python train.py --hidden_size=96 --num_attention_heads=3 --vocab_size=8192 --parallel_block=false --extras=["local attention windows", "exclusive self-attention", "capped logits"] --init_std_down=0.00402 --init_out_by_depth=true --learning_rate=0.00672 --weight_decay=0.011 --warmup_steps=0
Each number is 128 + 32 x the weight over its row's rms, rounded and kept within 0 to 255. Layers, rows and columns count from 0. Numbers have three digits each. The size before them is the row's rms in percent of the matrix's.

# layer 7 MLP down (transposed), 384x96, rms 0.101, rows 234-306, columns 0-95
071:084084091117093105171124142146131125189179120120119168117122142125112050092100131055107105074146142100174101159141126163078125098098108103079138104147100167151076171125139151103151095085175120151090166176092142123105071086175159130094172173102103144144133192151126155103151124105170133098
117:155180155120131113126138142066098082088123122165140195150159120092187090100144119082137163145109143142132138131161141075132115132109147132132155081148088170082075165166177113081142097161199119131119148104133080142147066127117164129089142152082178105115120068186131125180108107205114140110
092:147142061086129177128166086153134143124097017167151117163151123138097158155132134115119139100171101141111150139124108098078127110148112150086098183116120165088095139093061148186131114104153138123187128099139118098144135156065159095099119148149132076093055100126059126108131103131161079110
091:121164121148147205110102158124100129172174075104126121116144115077073157103156129125121115128144094223115132100106103105132125087128112113137117157097117140148161158099163096148174105174138190089091120125103128057115164058148153127151153208153134175148178093145139141123109176090129074157
096:137103084087181080138083129104140121085147110135088150157125101149141092158106095166125187215113149162192139134128139134106148054103132104156124175084128127072095147050105129087095127097082113148069069104090125148094135111142144137153201099117098116137080119134142149144112160150118110092
100:160108145120122093160116116093134151148174084122153179145111163158101163084144125104143069123131134136097135137083118038163119134048124152168158169117040132121145086117124158160165133162092144130109185091141119130177130118095081109111063130062170122159159122145181088099111139132079111160
113:104103080116146097137081119163077103164079099138100115127146111110119103132152088086144089109156179127090118069160104096050114061152145109100141182085129163080099096144163091127097081125151111125130048107128096088098167117125079114127149144186100170143088170114146130098164158154099081147
095:098096147151096068129105135121081110110061157155132149105183126093105152147166139177147131110149139101153117197110103143070084182126114109132130124154105134130146086126092111136131164105095077109104153161153081142178167172125167123135099125053090172122101224131143063138121076138110129087
108:162115120108172069138064147198071136136161096151112111091100168183159147124181175142145177147120155118046084097135136160099136116147157149108105120120089132132133102064125116115146149095136103165172119122120132118163161052127069122077116081121096123197158089155128149147181100108120132127
073:185138180115195148090118135182065114141141135165108124071111157142136148136149141078127184107151123146148040133129156105116123141118106092094096192124129117121076119138087084072099168126155126128128101146103135133102118081065125142144119065146136064104128115104080176088172088094179138122
122:140149130153199097134124092212184119080154092143178078129147163078107079131137131120140130157141136077107154181104113141073147142060088141071079135117149137126149137156104176121116132146117163072190112112110125130067101107138123084147166134099124162063088162112127135110184097150104112139
111:084143170154123104086123169100193158072117150127129162129139151164118147104079130185097124130200135088131084174124082122148094132112148140148107153131130173154138161181091195110149095110133141145144121092121119163204142119052127107073141094130143104204123137103137094168090089123165176100
102:147102102147149073156154157113117080119096132133127102149139176092075123140192196118197085105214134149132136172137160121104120130133065134143117098099190085156113101154117140065140106106149108128135139152112097113082130132144156122082135124103129089129101248125149108128174085121132102110
092:174140128138111151091091142134090097108115097081164115147110178179088090159127078178063138094143087177094103154167089165119126114106104151108146121111110094120160110070160103181205128137142169103144098128119102110139175117078192102155158111160114122184144191114138106126078135193105125115
106:133183127129125109147154081151134131161143156131153155130096138138140152147149106086107127139144197156110188104150161169148101153120111122103213130065150105210124142132149196151147118108099103102196115134133041151094141161123164161088078096158113107134171124115137176133123072100191152116
105:183108116128155059147098144179134159152146226077118116120174146184131124164163128175113117155123157142096114117150137158154184099108085118177131143127163071144136143112070119147131173125149105153143092147081145120173124111122139162139128153111174146168196140132174068151154115188174106088
088:163160091160129070144169170181129098120113130105170081182106073101096176118143157176099150056157090115105094153098136151129154076145101154107092183105189186140081178168097083079111085115164112139135143113098138131142118109149178108145136103118145170114159168083114080158117107106117122124
099:112086101173133125117159176143107153177148153107092102076130155189145050159118115147137163148154086146074078181168109134170056153135081133132131144169115112137102167162159174083132113093124158178101131151151148097153082151134151125160194134148135135159115110061145129066120080168110112125
104:172139135163111093135065087129106202139123144113122109152122174077134182162107116092099103097098121124131188139129105103107100132053104129152127154101163148086106066091184127110121102095100115123084106169182136132179127123104132163122140107106099059191153071139111132088053079143124137113
103:133130156098123175147099166130110136153084150097141188131087127118172206126141097074142174122097109129116115087164178163129119114139151066116146140140113123125091109131111193097123142126140108117172089103117144167067080077135160137112147191146105187095195113078154173096075070173117122116
086:164131142150161101116087129161090166152235149122136114090131143118115134191136129071094145111141123148057081169076128086163147104112122174062077101107117118155139123123080145167135130113108154099117154120166150106111162083150132159145110094142164116184144126166039131125133183148114088162
111:069153175095162098116135142129138150150125086087122167120111153105096079139105102145182101121122061136109110116151071159120072074090079140119125160157099105121116207204162120165155123073142143115167143103120132119112096162145122072140067140148125102129164173164162082167150085121152184112
117:115122145192064045123146133109100178131185154091145171141082138112087130149136107151113120094071177147131167137132119106134143092101098183096148125178102194114105141136160086129137166092141105170122103195130140119127134136131169189068114093118094123097138118095177101160100083126103092184
096:111099168141161117087121141094128089144055126095138162120177154067140155155138154115163171120113115124150142085104068119155101113106108115115146086172171083098159130084124100123078123144134073109131136167083146098149184139140124184111191155146156150153162041121140115219180130149145121145
122:186131114082125157212158158152130086096152101117134122173136141069113155142157092192159131132104101180151091113121087133136124113139144098112117111103146015145117161160134099163120101093087163083139129124124097101091146095097138147170139115074099136139136209141089091105122075102156166150
100:121068148135056145150112129087085102104042091108151058119141116102097142139112060156212167142127131142103127154141107118183110169118150119117159178111159158213128103139150188153108137142132139105171132149132127140146093094136169123114096164077117157145155117133071153104171079129146164137
109:135114061139152083119155168130165198078131095129124099139120144102110144203125086121137120110097084168111119142124062109116184106168104115167115128103144156154088200179103165147139141190088141123099103159123098151107090093112172166084125094163058162129118057140152112119104146158119162112
094:053177121147103093230122174128122102079125149130175127160110134089104098110079148087096100138086167140106116140130162188148184139133134163154094081132142157120120156145163174183080115114150143117166086114090100148093122149090125123145093092160113119104072092114107075161083107112138141180
115:126142169148114161100199129135168136137098088094071146179147110112153055121117134185158119153133135143119064084116152159101101125143130100175151142151206067154135136118149084111107115065145104114118128141133139098168119093130157138174156112157123099176097228119137119145114096124197170098
101:139161145083140158094112097202130107165116118103145154123158068153097138141113102134138147184134128115089081110149120147129088092193152164102139169111163177101154152166184126114097171108128137155126112109078120159074163155077116087103126130166103134156124208072119126198199141153083110111
094:089170156153091161080223143126160101112128173125108139121102155113103101116126096129097110160083171107120139104145049153164145080134134115127120148078099095091113122145190096137122141141094123124094152140155108095117134112103199187195129147129078221096082131106128120171156159149138124091
114:196103119127189221111149132089133069189077164162172122115163123183110107154091140118109159079114120142114106055139165140129135100159132098141154113099092088131108117146120160184144086117167100137121134086150127139172114102144157101108122160154119158173177196147104190125154130113163116166
089:181119138143168088131109103105126133081176132073136098121110134120162118128168076132121081155165135139074133091123091154145123140068130159150125169118144078157086075183097147108154121048141107132150161135114137139139036094204073160196091141118104095144165140150134111139151142094138081146
110:211108106143157091110078125142074152107122092138101123146179116144136149115121162086154113116087162187094156135136096136142125112113147140169151183141111152084096159156114158127151149099104150167170102146133159204111110217097092107121111098107059064122099119130182117163123167137095191152
110:088132158094122153182158179087177106110195133091110143144149162117127110111159162083084095216089093174165109134129091123160118097103244168103163116112097116141111161119150162170096115105170115090129177090129157167116119101150146124122126146123142131104144069100086143130072112145131133111
107:122087090115170073136113170161097060119156123123136161201107141143166120111079093126123167141095096175103169141077103151086142112166150089120158100163144105097077165077152169123127183130130157120142150107156128099136116074088146121123108107140106128147089254096138113142154119170111155139
101:146097034122081144162121086107127133142109099112114137132136106131106115173132134148128212153105164134119134086156113085115112119168109180154134118107197064140101183163126155142183077139128170097078152160123077129157179103138045110152137145135157103120096203118112116180128142097144103143
115:085106117138148161183126167143133126151146152108139110101102155125038102102158132169114134143181112130149175119184208114173155104091059139130137142132133155066197118146131127122071132174169156109066073155146121120094110087101096097114182148167161114105167104138139133136169111115175133090
100:127142149087115140071154115097167136106130148155088075128183150155144151175118157090095154072142145083134127127144135147111166095130114148099105169112052130101137122151158095174135082150159246168144078100129152123104149134125107174205123149143100076191109151096132128157117158132090105108
096:206069087176142162156135141106096169081090102162117135115117162147140127146141101111085127098122153124179172103124119124094149151074062164149121116112087047169128173133124173137205107079084153118124166112123186088164136061128143136122134145113108123175135116148079156172116144155146118098
088:148137153137110036110143126117114102158072104102106097103135121121139101110141133062075129151119098096114142118148133094102176104098108111134101159174071191149062078153160127140133125072056126128106138125104080119064104102151174140177129133168107102108146076131173116145169059120145108180
115:151116128135153181071143113179125154061134180114090149143183120161075138081146125069147085112152180103120124148158117126105135110157133097148096140125089157080150093123095092068179145113175136139136145128112130071128119121147077171090161180175038109143120106170133137178174164133110143157
109:116130136134162098125121184147138136128083177093117101168202082072107100142118196142175122106123176101133156138154121097165133150111133159128158140108141147182128131132088103131097161138167151041112112135105160137097105143107102180135095085136155133186116144083164088221119085186144078125
104:188116194195119086085127091176102165148096127164124094120126165099152164116112123122167077113171115152106148140117118115144131144202089127129129164149107129102098114105115159160152181159126142141123168188060142088184083121130115118166150115131144117098059171114128099130205160138133080184
121:176126112124102115118133170175114165112135100096142185166146119040098109155133152099142112141145123140142094070124112077121153108103113135140152171163110097128087160189133188153144148145123139129118078102173126087123054126143077158139135117149158135119114204191142096067082056079142127148
093:165149138119151134153121096185062127129096174098141127119108127125173082176140105110170099114072148147086126072161143174044146099141136194160156094099122080118189150137112142153062162116124061155143116144099094125135141114114128166117068119176124200104163150106113157134159096096117150130
108:099165123146113092110179129139126074136120154104138144094183181097141103174178173104129143130126104163168140159084098147121173115127143157183162114134120123085104153133138098225118113161163123160113198155172158102094117201143166144116116165130083149085094171126118124185096077109114075113
116:180124132109152073140066132135096117073098095145082148105183115110096097118135109144080111142122138126073118174145172076168160067104141167174163119095127155124133149127070091064118129136116117101076116098112150102136093094091136143114108187130173129110089169126144063164137180074086084141
113:174179109179072146086130147073123105136142121137085138147178129111150116138100111126225168141083143161136107160115104176125159154118131154136113111101064137151145120159139184161162073140104149137100174081191103161186164144152169143136104087097175102162129148126129171162135108150146120201
100:126113090153123167143091144141152087120096198160173118129153145120096120132122058131136172136158134186108115122142152184100111144121164144153133088105102164152126100062138150133139136069171110121115116118130070179190169133101170133056114125071143065125145096097119094159074151091153126203
105:126104110094175151149187071114161160158070140117121130197159144077105171171058121110127127121142191115097104106160130090140100117129140113117125152139116147174166074117147089145106064087041128126117106133127155136108151117095129110145170138063106147119174160171108154093096102112161129053
108:203156130176165087089105062164114191124134103145164130090167140069120123121110084168109108119142144109126102105148104083144130137219148152177133163121134063129095109122190073104089165108108161098105163159106084123153101147133118134145091124175113168109138157104165172092156154078126117140
087:123131151080133144191158113152081127115088053107133133103083132203148144164104128188141139167093188140098150165144160139151134114173137107072165173132198115070174142082115149139116174090102116161137149138144192179111161126098131110113112124177156110137138081119128138072176125108154159103
098:114067090103105082117128188122154085138132081114092111112145146113120135152136073170146162117186157106103155170142150143115136150105180000151098124081133085089126175101107088130143105126186099115101136161130118122101136066121132094142093169124109176130111084169123114159065137128163137119
084:102138116074157087094164154098046118090144142156105157157120143113097149094127148113078120168106135141104125169116129173121123096180089105072119104094162175161114149102160080154148111129082227131108155119123158151118133114135107092113117188151089152131102124174116122211080164139058116142
105:079120118127117103139090119145195163096155187130129139121104130161101111074147175093108143122123119186103168115125133158080134103077075087115131142108072171146054121091134150117150167126108126134080148180081093143117162153104109120116132165146038138128163117160083116134185047101100156149
115:206118104129144122119173129128092089103113150153172147110194165090139109126170150127173126145128121112138151135110090124209132167130088183129097154099113075120116108227103154130104101061115110147182113137161076117167134154125158131209125152140159120112090192110109125104088169157133123116
097:138145114114145098129107114092151085069097169123171127101154149126102138074067062173116129175078062109135129163101139128116129126158170116088074066141183173112140153130103137102091148153048147131125113101148184099128156145104111082156133097119061137142156185139069108119137188134106113116
088:152198116119176203096073145110140155158137135114103161103077102186138095127115140106163086127092163109184153066123115162112116161133079166115092148142142085158118155109113108137171117107132143150137212139084158156165157097105126111162112137106154088100129073092117134121176142168105181197
079:120131143126079159105155110117146094071200038120126128154149142101082118098106108087134132105050085119118137126113136116140151170127122135182117154167109108131204118119146105094088123161091142118146103132092076110088103147112104142198106099068152121106149179090127049173105161115081109128
119:150127093135134214162182119118116095093164051149163080092113163089122142118137096163134160142125103102149112171151120070152128144162114070149118101155139045125130082131165104111115111110099154127130109138191078132148182071155187186158125103107119156118100050142142163151136148122128111133
096:154143133132162172133087067127079142217111141071096143112132084108106113124105134089120135123152153141066171082168193169158134144099069151181151184107134072137151112152119137103142129099113176095136095158202102119062125140115139109141123131145164146168204180107128127132127104093131129146
096:093168149130062196138158068140121138154104203090068111104141114148163171108153170086164101128154107119080177114120110161154133109128133136124129175150125098130121122127141190149169124123090155168135152171135094153150106198115135081132147126153121115085176190126166116161076133163206154124
078:116092106070095086136114196181117062111100135032108143118096104100119121097142115134128145088092112114153075121143154098079139160102119130168112097109160133175179109052073156127144114126085141167147199161117153115119147162118105145142126118096086182171090146143179102126165093129142094134
100:139123045145132135110170118121147143177130143122139138144120174169086139142126115172177067167192135185124088150157086193129099146116098143118186147064101131133140097127141138116083097090149163126081077160100133116205170124082116142083166077127133099203156123127089133112132109138116119092
116:154128118086140131146177126160132103148115169159098094126152111154173131172197136154170149118144154126134120086132156158106127160119087126120108159147121027191129086118156138103156110132098111126091084166108129078105111129119169105104123151100127143183087255085152118152161121161120127149
074:140139107098062119113104089162090131166168129115165077128109138126192140131148147136078118142119134091151106124145163102120075129123114128167141095070173153109147097167146167175157093078081113226127136092149108177127177161128140158186108184130171130153112143121117157164070138169161113188
104:163172115106111155081145118150161110115115169127155146091194142087139137113098169184160107152140113143210127111092161139152081118192101168123131147123145115222111132154114123120093122147092163097100111072159109170108133118086100129168128147168152120148187229125070121110146107137148158126
107:080127163116136097159115096111144158117150167131121145101152199060174090067128164129084107167078176176077106098149136130128125144167168135160189166096112094140154100128112145122147113108112105096090089091160156114135129066096091149121170125058097172108162174130192094103128143116096088148
109:161116066138130124099193108126157065170121080132125092113080100113169165170109104096086167084132177127155137123149167124121094069105141120133090136141094151211159097098180114122136088089124151148154126136097108093118133119104096147104159126124129123191153114063061192103124112104149075088
102:137117096091145136107143030110133139113119126134171110144125143127188159108152076116106171126094142134098129075189134144104091126125098169105153127062066097139090108157170113061160139146056146071174083160154100177204158109134184136132172137134127161128086135099116129102118153145134140144
081:106070080114117085090076172108097117115114146163115142144141224163138167184164126114145078128143084135101122136186169135128120080139160137138159151146123064142138094135098091115120096092133114131103115130141186137169092108153148081161147067109125141104227096153139124114121085108076132088
109:168111109108097142181108132109146189087123129124178089111049119142152146151192084148142158152061119147104185121163128087071114159137133152142107142139078114168135140102130143140106126105073123180103070158085110127098139045129096150115147129139128147122065149130177132106107061149167075140
# layer 7 MLP up, 384x96, rms 0.211, rows 235-306, columns 0-95
106:113084207146133101105123116092072127105089158131179173091152140158052123155160195149167144115135119158112127127120142102089148090120164084151159099141139131112132118126115119155077151127156138099145143137132133132077129134182114095158089096226129136116139112172160182098132102077031116141
094:086099152166102118150133133137149072122080135152169142145083098099106118125098118081127107056129083122091198128128056117157183143162179095100147125095107100095132142091173093067097119124143064106122068152151131116132117120112076186168116116168182115173152080142108145147111113150142073153
085:141095114144098078128179126082129153151163161059109083146162119119121105105149137128092140147136143149097121106084106111187168118181117120141128106105172121112113131104120155157139155111143139170082156112171189050139151142140062138068052170090102137116127116156080130066119180144165130057
101:119105129082124162205152143153135158103120098116162152091160165135057109153128074102101122152116137122140148116116130135077113110087052160169089114164141198122088121122067207068124118162189105142109072176109102155154129120164144160156145091147107129121126166120114175085129119111171158096
103:148140106158099108148089145058171071062155141136097126137120122112116083131162088094154088164159088166135080111114100125116089161150154077082129107118158108107138098085150095100086098128207134146095134120139134074135183142158149190182103182127101175070080141145176146124125140155158160124
109:118114124152139128116131084095103182143184150125153108092136145172171145103192070104111124135169189160058153130107099156066132114100074119067159147157122142116131089078176115161107128137115091111131048121073147053107121097135133071121152124155118142114106145106185170137157134172091125140
099:127118105173107186154102117117151184104138110157146069156111139148173099098106060098111131161090182164128135038158125105161128105136169167080132141118129127144126209128158167088171114135121172096149095183102159117183088109132133162170141114199154080127142112156105144131097107151135138181
106:125080164133144112123174159123116110135114086104115163138154181130078152077075171061165161146179173191111162140133120165130155144116127117094175110111149140100124184143135174095084107149073137161133116092029111176087187156075102141146095170121116106113144131152152131119190136143142134142
079:066135131116131170120190146082110099140147102125142145123152104145127136162077112078119114130110098066152191155092129168099152072106131101102150138053192124171142092127138108116081104074099107100061129138136157105112137108129067160146043155091142190138121122091167108131109121100141106181
115:140140113138141113125109098170130137151178196101171129102138176153143106083107144067149095175137138146072103134128124133135085150126139180108118167146165192116165175089085094100118117174070112175168114146156175210074130117129183109094119103127127078135120079150192175099116148103141119106
106:096152120114141121086109092135147058142138114131155101146109152154141139149127137022071134199124123145146111122125106121134146151177156084116198089140095152127104124163184163079156151117165114069154194090116133125110143083167047114134180150140119110100165143157125130073091087107135158145
098:160189131115129149148088106165116173121132114105201101103168125162117092088087088073056141168122094082114199103082143124157087136168112118119114109111123118138163104055175160104137186165090146131117137159190134108151094167102099112175142131127097135076122118058125136093107142137151092150
091:109151096095088103129216144156149147149104147172170103102143121200159102152162146132120162107161197144137151098062122196125189155136100096101075112123140135102126104132182132105105167124152130182123111134171120155126129092106148075164133169118144111107084118146176158145129176082115098054
111:066059143188163136187047112097185092098175135173078142086108143133140117142126184169121170149120189183115120159115148126155110122141149161082126132086093111115112105155101104139179114140114096131147175110172156131163173137096127088069146137120093152152159127157076148165082127118133136142
106:089107118185131099112075116107152122153123128145158115070165144083202154137151098148119097073118148127107169094100121124166171122107101068176070151097154107103144107105073153169148167144108099167189121133108106117142083090084163130102074100183173178116126114102078142143092152140103143072
085:094108130079188135086130102109126168150129089158139137158054111168164173106137089120156141163139087093154089100137170161182122149151114093145168111123102131101119075159188148095117129121163130128114182114199170219131155099134150100123121159135146074162168145180143136150124150111171118193
101:139110141101107072092133083107157143157106159139141117105094142129082094087120120142179096135137152113155153120071155126044183108095154190087144092091103122119145152065126113132080148153172149142164085167196114125158155093092115130105151167107146131166140137138243092142139161163118133137
105:087165125162137140154166140110155173118127103106151124124080097102057125140137111126136130078078101122137095147148114088109127170200045108142103110102089145155165152144083116080092079125116126062122102196093127151177162161111133128120172156144060123131112062163166129124195124136165110108
097:142120193159060128159100176124126116145147123127121166150102129072131141123135166133160119162173172177109084148124101150128099186243164130100131082145075172143119135171120108132118062135136139163212130140125148145102134177117139078157139121119145140114143132141175149160070175099087112112
088:137119084162114168111108162116078130129113098157065151122118134135118170085172094157138138105094110159123128112139209118137121091121147085133113086065106142087120088113131209248094170161128104156114130171178101108164146119159103139170119165100127123130097121157128098058164165132128111116
115:125140135137141091129092140110138151161173103180115133117157139173100048116120127161104105122095089142142144101130137175223121157124145104069036105154092115142158169147128124195093134143147115179152086121120100068138163164122140096148111138120129154131088159127177123167148129046158157071
115:100094132148102113208162160157103141140095138114159145099084098125093167161147113144131128091101165147147140158044090102145174097227085080117129168095103143130134126117155117137067173153120096100098124128152098145112134090148163148111046092108118184115076096144106198115148121125108113128
093:097097105135195122158129135170087168160116085147135152103130071113128133147110053102076116127090079135101162107110101116160131175078170140112190141121116160143156074080154138123179062136159107077188168130134139143115131114121146130083162127105125197128077181141114150143168133131182174159
109:128142135153102163081138124147146172123126068175136103186060118112122133144169158130077146120077113103107115124102128130045146158182104093102126122094138133108158155078103151153151101158211123098147087149075129169120120148144175075166137100109117118146107202165129204165102126094125165115
095:140127182084134130088165095142093124140128081150153135122192082114050143090108159096158092100098115120132100095136096101166162141180142164115134120166184102115124182127124126172103126130112140094192113117165209158126151119161124095137100175145180184078133067143119160145164139159109087075
099:104099094170139159107138112111169130080166096118154116088121171127097095183126086151152114211144046078128075075110073142192097126142156152149144141116174145112173166164107134097111116196182098113144109135122135125153099127130148161146110121067124142086146129176056128109130109125084117157
097:091159144125105097144114114068135048094087145110196113119130105102088127176098090149098141097111165093082184121098147152133190114151160160131119158119157121107127143139147137133095180153172129142073089141138126114139152157147123109129063156134083135119090103152102085016153115172134105185
109:104131169135070141117090162175207080128105079109098148090139101172101140138111166129140095100092150064114115125106166072116137136126179106162093129133143177174089107061184123166138145142118124112145120122145089123172146146152099149091153188065089175119105153085125141161129093159087165174
104:171091118158141102144143117128166136084171097138101072078112074116086120109059099124111173088143176169126131163095072140124155173068126121141144141150213087119154177146085107102128088123098112060211124161170101205128100112129145148112145152136148154138114129132108166116105138135147159143
096:165105128083108047110168117136136151165170083093107159141123097139154169115148154090134128095202122160156131097088150136074140164060130113169145072136194140166108110125123153080095160134141104122087098059149118144143098086121068097105140141155139150158097074143115156077069160102125110109
107:123062164147138147087079128142112087148089162133148090083120096150116182064135157079137173119127182130147167128111097108122145187093116129102132127155110061089193161132135133178127140122078106087173153132168111155207132109164134165143146138109147187111151096104136157081152108094123178178
099:093176116127193158133147140101086111155142184134103136101161129203122153165053106169094147143147128096186129094073117127155144104195126071094180119148117108120123182087120128157122110155107146119077142137086179157151167140181137122085201154147159105136129118120109104131165160082091110088
102:142108155135144144083049061132164167129156088139082050160169142078116161089126120082129117129141140154100113154120145113108167115063153134166163139117153201096112168198113124110121093121131146129145163126144143129139097134047089087099129129130099103096143167156184152162102177147068130128
103:178156156159115114112111175170067146156127158111116038113108160120119147148142155129114122123198162078113078146116107127116160159164065099162175136187167130157138121098110125133106137150115156114137156119161130115170191110168103145123076145167061123102137089150113153034145166078126136108
094:105151141146158112085137080087149134150070061162129157128098122132058140198105106210082141121159151066094139112133170124162113131111115165121098116106113148162198072169110092129172117095145056087130135124129143132091120178107102113107115152146164142118106154174131079080129099092121085150
101:152159201139139107130109152136121140098112111145118134100167173133145089201114168135103094135162066162176137123090089112130141163104129107088196139058137157167153066151169129126080189144153116184093060103140188121151150119170121153140126116090152104154149156159150104094084182158137132132
096:086099149219146096152112167086086122139153148123078092119148173114078117116165126105085145165148142120161140158127140091165135156136130078145138119163096101147152075205147138148120157127098154134092106168154213129147182107097106128102158185124115186125157071169105151094181121121140136177
098:085123113114119119140119143123095107136153166157203156167171152024100094198081166144096125141160166147081152153161091100132101165164171156139155156084188146083153103112086116109084163162106098168103113103153099129104156090158100123105115097160166133083140114122176118120093112172133151160
108:126133093131076145151153108110182126091136060115209104129129133132186123126112137117144109199125149151160153084170194156152132106064166044129149121089123134100152096104103119139124153149095165092092108090103149155110137116099153106084141066104063163104076151089119150134114168115094083118
099:123130181207217121153099137104164158092174106157149107084075096136122144091138110155111111092127119104143062102124131115099118168089132127110130144101125049126106124103139113120128096103191121120150168136168128120149175225154109146188135145125159164128160183075142160157148095149125158154
111:148145154076177158116113135170126107129158084133149163102148135103129116118093163205161072087134184092122121097157056136133099152171131105116091100109081161113122159094102158184113144153101176123116208205135131125116166165106144083186162102082076109132106139182100125115136153146134155130
110:116130151114086140135074132145167172117128135093195093098079093132125095127144112164170145153103189159154119144168122034153194101077171095148118106100147183154114094188149115089164101137094081106162108075106160136104112092150113088131171177156137103073133119136097164126128108165102117155
099:092054126155091132146120027104073224149147119134122113171100175117152113153155088110077069136095165169112214139121140096100162109141085156119085096133116167133127079112182109107143189107158118103148137147135128146144089115154133093124129128173124126117086149135106144100135131084114097130
117:096067176152156127089112138099105150050094101137120151123125139080161191154136069134173121119133163126132018139118064080063179095141172113103126161119126139060117124120152159159134126127122153148159139125184183162130138161158119095120095126141143144117154139151136143086105095078147165131
086:105171164166121139094131118105111100129241074154093148132113119159113076174135147130136126135139190064143125137057150131202129107068131108127111107136120100188167121108111110121133094145084122153104130092191102139115111103076182128144093083113128145110118089168090135149098109102131192103
119:116123188130118167195128140118121122100089178082126146130148160137091138070111121124072083088073090128137138076108123180153123155142103120124107107114083116186104105068174197137154112129095063133136145132133072145133122148196180178069155142113129142129120112144134190129115140069081153133
114:084114146150092115095201164147090167141107099124134150118146103192110154109173120134126152161135175090072088136093127119143166151116150153163218132141194114137111124156163163190120120191120129080108145094167173151165176134115129110171174155119140076100113079131070119109091104100115096149
109:094166173100122111154115118186165119155110178136191039132131119139134163125129167117139147193114129120152125152154137123123130157131106098182175122141135165116128161152138132125076126134150140121094164106169129157115156083183135128174078130105112182129180127182158173071142157101205205088
093:098121112136104094144119150115171147124085104143131099119080128133125189101075117134131144179122132148090131108156176135073122101162194137109151094154079164016169146118115136141122111079113133147155123087180088155169176126094123160079052109103111095112133072160117147103171139175108135172
106:081096163161172042112161109149215141084150128206111104183080102124074116151124131102148095099143164112115125160138113162154156133159122109130121103171100127138105102146169081067113137100067101159157146148160140090125136143181116130134136102134074126137103090198136140140174162088090121113
109:120118103109157114162151083118091175185185147115119144101147142106164128080159078084153136139153140113121156096103069193132170137107129124126141091203183133049099130108103071100127154115179091119151176198129157158177151121150077125127106153079132155153144142130168167097152123077120152149
092:113100119130161167128107169109099110155137168163115040168192185101128118160134088103092075077100145140143134107125070105203137162115102090092164125073132122175133154123133131049085098093134142179117088149090144142129191159121115143136132130125104178125128144172130058131111121093118120167
103:113126142154167157109156068120133132113160094106126101155103140133125116104028160127142133042118169142106174144121149096147137155121100166087111107130057123161121126125104098193109142148140151155219112148159163140145144126139150069153203111099118123165111174156118126166203137135106103078
090:140125118117094123133090081113178180065093106102098095148172116114095184146143090150121169111108144145078106092162101150127135110115168134132138089171138109110171075150073136049127145155162075191056136162107158132076151125078113139177138109190095129115133109151137151080098158095141148091
105:078100129091159059151150114135081106152144070117139104148144126148146125140151103156135148143164114114148115089132182123094153117087191140123153127149086143099172140133083161101122149147099134157137088169182190107139135138070126112112098053138121142117107067198126118118199137082213124177
106:082149144150134105121052083102142103111164169145110134161095126106160152136064118077106074149103149080115162141140129168128164101114154142126108117132166121149176188067136079154171124126155097138151127117132139151093080129075118064154126118141171143115139107117121160185214188088064100140
098:125098146047109135235098137159175186111149113143101148086108131092094186134078131119122086103114149080147175128121114081110113108161099129132123058094196158155115125097135208148145100155095107120116129161119110109103156127152082102090122129100132118165085123131055127164122111102104120148
081:125124198130192111086109156167162129087152152164085062108126128165137153152138119089147092148186136092173109121136142133091134150115095128152138116145117111122082175112115178144074113101105147129092135140109149112108165103113119204085111111154179127088151088161138106115055183058171194118
077:102184099194130132125078147091123118120119151159182105075125087139136092116167144163138071160182153163147131105163136132098095141131106143184142149131114087193117116117141131116046126105050103172083121141169122128145151136127111145100128131193192163068106140152177188158108151095155135121
116:146118162118078066108089096122167118128089138123128102145123127183118119111110133083120127083128135163075103059108172145106099091161143153156090114174129200152153134109084119173177159114064131147180163153140151186093104135160103127119148177140123153140131101121144074107172142085131126023
102:151081136126084129101164163122142177076122094161188063092141169089140172141132132134080171129081165136104095173092068132118154094165087150069099121084171169130132119095174111115150116175146124149134089118083155087137153113105151134054197094122126127130068135112135093125122165166103154127
103:127112185149140061151144177113124159155174136097132126174130117158067108154118162200089123131112087147180092109122142075102097136110166093132081149099125137118132095115141070085128150141148110141090089098134168127119143053136053059118190160130115147160115146182094096078150123085136150128
079:124088148154127164080117193144165119140185145139123080116071153102195086165116120131100162180153142123131094128173070179149115094185167159102171142166100105159101161119152102105145100134173099081081085145161118106159148088113111122120088067148172133146138101150110137148074144120128170193
096:094113123112161160132094113123162074095113058141149162066086066095087074145151104073138147086063084162142093118087117102111098115112142084130099062182113161137134141122110131034153185149158112132142167149138147132102154161157106134070132154149125125100110177171138118115128123151133120176
117:142138148106196124094187037120128111133126138128168129137167126153172109098111066090107137141155077104108162103138151133123149133143094112109090164086073128175122133104199135120065147127101146090108107121103136137155169150165106089217158133125184193095091130143147143140145128204108147137
078:081119164090172140114144134051163139107107170153085146133131121133126098111093104167165096104154175147212138088102142130068123099178105116071060153128067136125118127141142102149161170160126090153124157099126134117167119144185095103116148170082103125187142137128080095095198089163117111138
107:152129133118081169193031151127174132106133155149118135109084119167080142135187099139073102091121128108083163105160163063185123118187133094130178097127152106120170144124148149109122107201088141102135114123130120121132127103183128074153153136137146177087097156175080141130164154101079146143
107:124163138143185131118090151066123099127129168083173151117111119088119160108127149119061107125130113121141142126069123160163109166136147149111085151162151134162181134110152180097166102199171104142051198138150095128086166182124171139138163168122118147136148148114141130181041136088143143088
105:077108152122178153111132143200141096151089089130149119142133145143156149124140075134153088092148154163163114073210144125138126068120161113165136110119091174137088095103095209154139147160173157129166165102179087145089157161148154077109069100149120122153106177113123175103162111074123130106
114:126173126103113193137130166131148114142194117119179100158120154135123145135136148118104134137097148063156121130135104130170132156142094144125140092117181169061134096140061138176117088137191155160170148106114171068109168142076143145165150086106118101130102154149209168149144162156198149189
087:140138169054156161198130169137146148172153113160185158187121141094135115098114160104145116096124119177164165188057118157127163129159131147134148111088135159165108147116118122115176101147131144108138143138082141094172167162146142157117084181099118164118108207050130127130112125194157160157
115:082142085155132173135176138090140064143148187214116100101136116138090077138098092135155134135114131084122167144093097171177040124134123110133131110121164173152146142111079087124129060181194121142114113144141134141069140126111097099114127139136146089150190100150112071125091162113163118156